From a checkpoint of a small transformer trained on Wikipedia: 11 layers, 191M tokens.
Each number is 500 + 25 x the weight over its row's rms, rounded and kept within 0 to 999. Layers, rows and columns count from 0. Numbers have three digits each. The size before them is the row's rms in percent of the matrix's.

# layer 7 MLP down (transposed), 320x128, rms 0.146, rows 288-319, columns 64-127
105:501549514510487471497491489538454485503496485509506529515539454497475485499524517543524488497504489508494482471493468446488490492508523524544512477489516505498488492512515481487494476463486517
100:475461494468517529499532520501500479475491541486445515526494539473494483501540521501504503493469538517536526498552489516463504507472426527522470475506517486518514484480493516510514514499493463
107:483471513493510508512531461507520479483482538508498509481505506530488497496505495527516508486517520446490513508533469511528536497512524500452459522521470513517535477482494515458531523496493459
102:502523472500468522494486500491549487516510501472536452524542493508499532486485471537475472505497499481458478542508512508506495471505514490492494528474523510512493559502469474502542504483500516
092:547461502513508509484528498535501489503506524509539498533516532507513528564491477490505507508498482529525539514526477502475478508502560511529500531498509465490517465547469522489509510483491465
101:473489474514501459469480517530506484477502550504536544521504513524498472552483424549523484484493562489514478524498514507456490543489461463507510466517492511465508498507492504521472535534473489
105:471509502521514498524516499495504503486510530475510486503505508517475453488480492505469501541489571505502482462498512492528516480503525485451486501542499502486515498546491470479502452520549481
103:501516485473512498504521485494514494489484493521523528560456479503465485508490514488527488484461533509543537478492513468487466539502534484458502477487522512484464499521527504550494518496474509
098:483518503506480481507442507506533523500489472474534517502510488465509496476533542510485527499517466482470500513502447507494552447485513527526511489506523503500465437483503487484463486554522486
098:481530537461498460481506475513495496530518530501523493509538495511482505485495527501501502509524523492520533495526512526508447544506515487544526481522513437483508468488473474532493469466484492
094:496488478515460467490458496531522509494507480503512457501485482487494479507499485494538477527514489522495497512559480506518475501472522536473497534545523484479466534578509521496535512538554475
093:526535536490495521524487489438495512519519508515492534474516509525495484473485480501468571461498490459532517503492504541547513507492494470500499521516471499509490475499490541534509464508475479
092:490505542495491508507552476515503549489493513481531496490491509503515505511519498528474488489511552545516453534504455484532485501494516476551504514514522526546493514493511504531533490526440482
101:463466524506498510521554529498490502531477512523499483514534473499535462490512501500503526490513458495521505502471537488479480512515466548498534487558498498484535507490522516463490481483528519
102:482501524529496520512542491467527456530507484473538551494516486471530475518542532461478457532513449523496462477492529475519522514522470517518523523474466519520555502496459505512479495487536476
104:460491512509470512536467476530504463440482486577511484476475494496499555500483526527500494509547522496513492525511462488477489489477464497470509484549509506513504447509511523524513497508501494
105:453479474518526508469543489476478470520472518505553520528546484490506484520497514490489508509521514518490505526490513491508526489520491480495509471531501486474478471497543465479472512519529488
097:475525443518508504503509482527471507474471484522535483533481510502522540547463487507490494511490546518561515492537483489517486500495530541498531472527500464526507481518482512509495538520480520
101:533472473470487516534492498499474523463499471502482479467501514502507492534490514497474488523526447505465506466477547495502457468496486476459482502476499518537485487479474486520530545468555517
102:541499513463501494494464501493521487506512493486449510483468497543507509493534472480488463498494494510511527491515501487468468507504497459475457459532533503530429477455510498515494451504482499
094:481468458510472509479486502527510486468436521515497526481515497512501504533520516477507518509460541477511502525525482506518469541477501498481503474487498483557498512510516515514498438542511483
103:503475487518505476511492494487494518505503500545512487563511494509502548484463471520493484452490451472519536440493490485496501515538496508505479520475505472500508545487474541499479516532479495
097:513562539506518491525527493532526501501475488528549493492508478505484490526466497511490482502473511517502526527522529487523515478495491515507456493503420488491489453480518515511504500511494491
103:589484509500510515526496511485429508495499506471451538455492486454429518521501453516459504516475501531533508497505491504501550517502486518505509517503508500469501475508488474456489455470462495
106:521539506485469536478520514495477517500489505511458488524489502494477533493493443492499491537517463456495469552506554486484533546485482556498434490504497502518501522487520518494485539439481497
105:497435480494550510492507469553480509493480508458525498507550484521485481529497487496519494492490505487516481507519493526460510460503466548432455514556519478504500497527495466479504507465506504
098:499484482476504508496468521523418496522465476505487463530537489493465506514494496490497501513527476488508503512456458536535542495503435551479536507492536497461523479473528462499514535524480479
105:500502506487489479503524522478532516512509495492474510504491510504508522477513483485522483504536524494505492534510529568524481485467473545532509549526450502520467483469479503519453536508441484
102:512506492536505489488495532506489528504523464524508525526489490494513484494510510466481491475545543466518500489480499507482512506507496544480494505499480501487525479469470479511484490480514498
115:493542522500506480519469479509513493510530475527507507477490477471510517476484507508505483512495539508485518498497509485468526497481538517525522469482497485537479487542489529517484507508532505
094:548544488487523488506455507516492492513478508480462510521471531545490504503484466456489493495512494554490471503502479522503511514490508514482534489510508514517467530519498544488506511524498540
096:493499539469510495513484499474523518498499480529577511503537507486501503516498484486540532540506501500514439474542533468563482562510521516479541487452503480496551541512531498491493503508517552
# layer 7 MLP gate, 320x128, rms 0.145, rows 289-319, columns 64-127
098:507522506535471490504454493493541490549469510490517491483470464493517493501504515477496452462492463480544464476492482463474514482513509530592514545468516501486505505500501485472477490488456516
109:486465472513473474536513502529528511522532480502497529449546469531519511511486502486531514493488486486535490507485464458478526476451507489510459501493483474506506549474460475479543512511470485
099:463519503497514506494483524513518532486499488488521491490456499503500491502474512511545522499486506524513494464479466473475508528518526504485460479486499499501484546465484509460502505497495524
097:479505456519507484515494507484505482490488481476497463513472458523524480504513499522528481503524486478528535493466476504460548450475526503459510493485553526485470527489499474490494516523469562
102:559455476472536536490551524505495475483499508497511506486489460492492457453525471473521537544525516520485507447482494486498499515532497512535497467519466523499508480530496506540488487507485483
097:509483509518464485489487541507496484500482501489509527484488463528502506505545458488472480474540471516531492508507488492477496498487493506488496500451512450490478520543479520468477552499502558
101:516507440556538517498476509480452528472516507554494471501526498483478519516514483545509493471497495471473504515458454509477480514529537511494480487504497504523465550532534447495508462521528456
100:471470489511534481521531518467487494482498517453496537472526492464478514473512546455504521525519489486507491478493502515449493474519523445533487493538515497537481463495530547487514484489468535
098:459486496509496544517474492470545484500500474517490516430496524533449461510479475491498499523524470482533490484530455507503500454505518537488521528518541512474497516482537532509454512524523516
099:486515529549463490507483509479506482493480461462513512487497509438475466501478447544492444462515463524492497503501484530508501473482531479469505532521502487520558496525499501521559507524529530
095:497509476498509481519503491553512489506468505471517471524529481473522517488483504527474450462475556515484529558447526500486563517510492490500490515494481476489542473479484513470477508508481510
095:501508491504514502496533488486518514469500515540480504514485533486503463490464490500513515534475468520484513522464492481495487453451494507495531506526499510545511516455502501534495464508469531
108:488479554515548507410527509528477483508508467506520485440491521487510518478472454444498504508485490485494536534479504466507475470510531537495517487508513478532525500465508489504491473468486482
101:559523496500488493526485501526478461529491495477467488488526491536513503489495532516488506510480509462514475485463525502489512527531495439420507488497496504521483504510497491519474492500498505
103:462532535505500534480465487546494503532529497489473515496524494492571464462501508474467521513497506573480527498527519543561494532487507477536459520512512503480553516498509531521519528503458483
093:487504463495479476507457508465496480539505519509487535491500476467498522539488461488532500514530521494500515520507487494505447456511442529485498461498511483491505470478489465540454522524546527
098:513473496501485498482506499464505476465501488481517478494500474505483494496517516459548489523538493493542536462506497473529434459464462488528486519501462511478533515506465446532479522503489578
105:517489540514536468464487538476517475568465539510503542477482465541514523486490503496540479501505514467507466523464572473496464515500478488480524467509497446515473492505501466482529462511467499
102:510506520519458466501509522504454481455495541517528528454481480537489470508507514452534479475493506518508451497463478459478485465465498500505515501520530486508495551496496490494516547507476474
098:483498471504505535517498495503486543520540460494499541518515456496507469558490497487492475504476497503519500465514504490519507529527520514536519508482484484507481514521497496454442533523477478
101:494502532527498481490531484528535495458464504509517492500442477482529494539497468461497489518514503477482489475497488509465513500472501552497559478523470518497495480512520492519538467466477471
099:495528517501462467513501487482497530517474477509435504498460465539485504487511495498504486536464506518479517528480521510481504460474527514499495512521469470555461505474493471492519485499512470
103:472491496510463502489453516499448456468492481494467526456452457529532503454483503510479504477495517470510474510512443510484498486510491516498501532488487508480464472543490511534545484503485505
103:546462454526531503535531461524462497518494505456488513530536555516489485497535520489518452503508446535507553479491509528509462492505504519504495477485477472490518546496510473482533475524485517
109:487513546510494518497503488471490528502496506519494485519533475474502468497484528493512522514502533490477482496522541508484507489448487500474456471448496468515432515468512559523509466483466549
097:518504538485475465521469508498515495503487463516439475476461521487489530487522509499506480482475491488461513482469574506500499471506486519536504504494480491518536470495456473535523523525478517
103:509467478506558475510554541503495466462514494500497523508443486520530493466493455508513505491521508511458473517455482476483500508540523493485482493478472482518501547486487542517502515472480493
097:501481529544485503528495461517549481510478440492483488499538536519543534504497472536535493449500497495491483502468498481531528499498482481456530508499514483533461493499541540483489503498486502
094:500503467509494469552463509531492497502476447485506468426510494472457564519475484500524478477474499494500492503468491480444513481515556493503462501527517472523461548508450466511441489519476501
098:487505501502512497547471500488535516490534514508496465442484453494458515514513459548480476549502523515457469498461466492495507473502482503463487468457511506535517478494494508490519494518505493
095:520468531512469488504509456541496506488509495480475489439469508548492537490507533463463540507477532469483514499513515511495523506472513496479489491482499490516459535522506520483549534548517462
# layer 7 MLP up, 320x128, rms 0.151, rows 289-319, columns 64-127
098:498551500480517480501477475481538460484492527506518539534463481526504459521511511507458459480475506487508492518467468496522500511510463493514535474519485537469512462514502475527539481475495495
114:487462484520517493534492484515510478457500459484494457494528508496489520494487527517548538502475493468517498537504466487531501495464510477510525483543501495521510483471469502452486533489466471
102:512491517520533472551472511489540488520455474499491510513498504483522493473457506552492515531508510497490523488502502519496536495523475511472512490532522526481533476517522493520498500504480512
089:471480495538479522484494554507495517526500511517525497482475479524531477533508508510507447455497491531489493518478498525487539524534504519498493503519459513515479460525495516458477497510447489
100:501514547443518549472473492521513510513546474510462486474517485462486477473476525531508515524509467526485506495512554481508511482502489556471484505498532519478472515438472570510517456490498491
103:461514469520529510514489467489498473525500526522495482514509517479556542524491486505485525553483534446478482496502423517521496481495495492517466527498511522541517511513508519499532538511524513
098:540478558535523540560497469456485498526474527489468472488503538498489535529473468515522511484498492499492503473460494485528471489494497494503489499490475478498507552531497502511479532543490514
096:554504477481526497470520491509478492476499516507501503503485496467463473485463438467487508492506493544515473469529474486495462510519487459518462533486508534471508488462545516502529519500518461
100:512491447577495488529479509514538476512481531537495495472520480472520527535457448529464482523532485541504504496472492480506509470516495490490512512524467473488475444509508513532488480495510505
094:552531522537527488506463457495499522459484528482485491496503457502462518522488514480497490475477552493495505442487538528486478508524463540480526485463506492472492553530522519470485494524511528
091:483485451515500504507489519522490530529480486486475520491496515507512457540472489486485450524493504518474476491465461527491432473509500505509520527497501516516479506464524464477493486476485508
092:448546523497489562480507506490519491501462461449531533478500483494527505489472570493507512512488466497522480498509496496511535497513528488517486530465488458488500498516454485474515506512503454
099:495486465500481495514478497490475498449541509472533511495526502528517471470501511499519493480516526475467534483465491505491541508486491524505490450494496537530518489455454515519517527494510499
103:519484501525524492554498498553489505497488498534498465520533497478545517497434468483520508451490465471533498451499496457485514508502479491505487491529481488504497430490484501520488459493488503
103:515491485487508486510518448497512510480506462513529502496507463539511477516487465510512514490481444509523485484525530490465497455469517462506515488557430488500522486472488529464547500502511484
109:474539519507497534528475548512497499508491522508502495555469511491523512478536497503448525515509514518500460496507472504512498543505490499456506539499508515499520493527535500507511454528499494
097:503477516487496489485462489519513507501497470495507488474491451505532536539481560535480521527503545469497517515576529506514511501493515477495514473443515491489538512502511489454507488503484495
098:487533474505518494470489491496461470510517506460481518536498494554539471472511497499567478549510511528507478478538467517527505496461495501516480504507488478520514488486473541486511503487479493
100:492493458469514466487512512506545514539505482554509486513510454513504458482499474435496482546467444515511512488500528494493539503511491502500476517485523501508533485512515512541513532471488493
094:497501466496506541475536471483466478526521496501504499507538512546501479480489467484486522506522455509500460514469491532539490457505514527547494514544540511501547482512567512502451512511526460
100:485505457473511455500468525512495481512515495496528459516498551505512517492514501480515520469507481498498502484497525482476507510495499462528495477487518489450511444487520523526484546495500516
097:476533523481491501476503493489548490526480530469494484518493520491464492497486468462471532499515506494507502516501524461527491535475475530552464506524530509494494486493498515512473507538497490
102:517507475475465473488482523528545490521500481526508508447457464493464499513524505486540479507502532506470528485499471470447483533522487556503493528484516532501479513490495536484517463473522495
106:475497506477485520550499484494516504488537530522477494484412516502517457467515526475474490518531510537466470459511508473518469530524507499547552508491526447483508496487515473461494486485475500
104:530479558486484533508526496516507508452528471530523502518524452476534474512462512486522533504492527509510510467580516469507507475490485487485500482525534489469504506515504518500502516500483484
097:509508474482561506491465528465478501473496558469540543495496518521516492516498513490473507490490544486495505475502532467468475492467514479520497493497524514512528482526486554500480513496526519
102:512505494476467532448539473494465489472517475428464525533528489533472535497494520486512476537494477514492497518484510484543416503481504524477459507495460541512472513519469513478485524506514502
098:489473516478515501528545532478483525551506471472450494529523460513453514457496513474491508515537497487464476510488494501530505502520471460521490535472497565509470479516524527508493471512517501
112:525498516480454479506505519499498506500509521487490521534517467537553492502545548502518502472516513528458511488512473507517455474496489465528488459508513477493523490548497451498502477497467545
093:475518506522528440498481512506502533502484491536480437542528501496488510477501537512526530503545489464495504530435494516423468527529518505479486482481508510482524523544458517506498481524513507
095:467534501507485471513465524502502525522468522505527487492512522506496517538434528458540479517491525477492577471483519491534510443522489524554508494514468503448513498495508515456484504495474462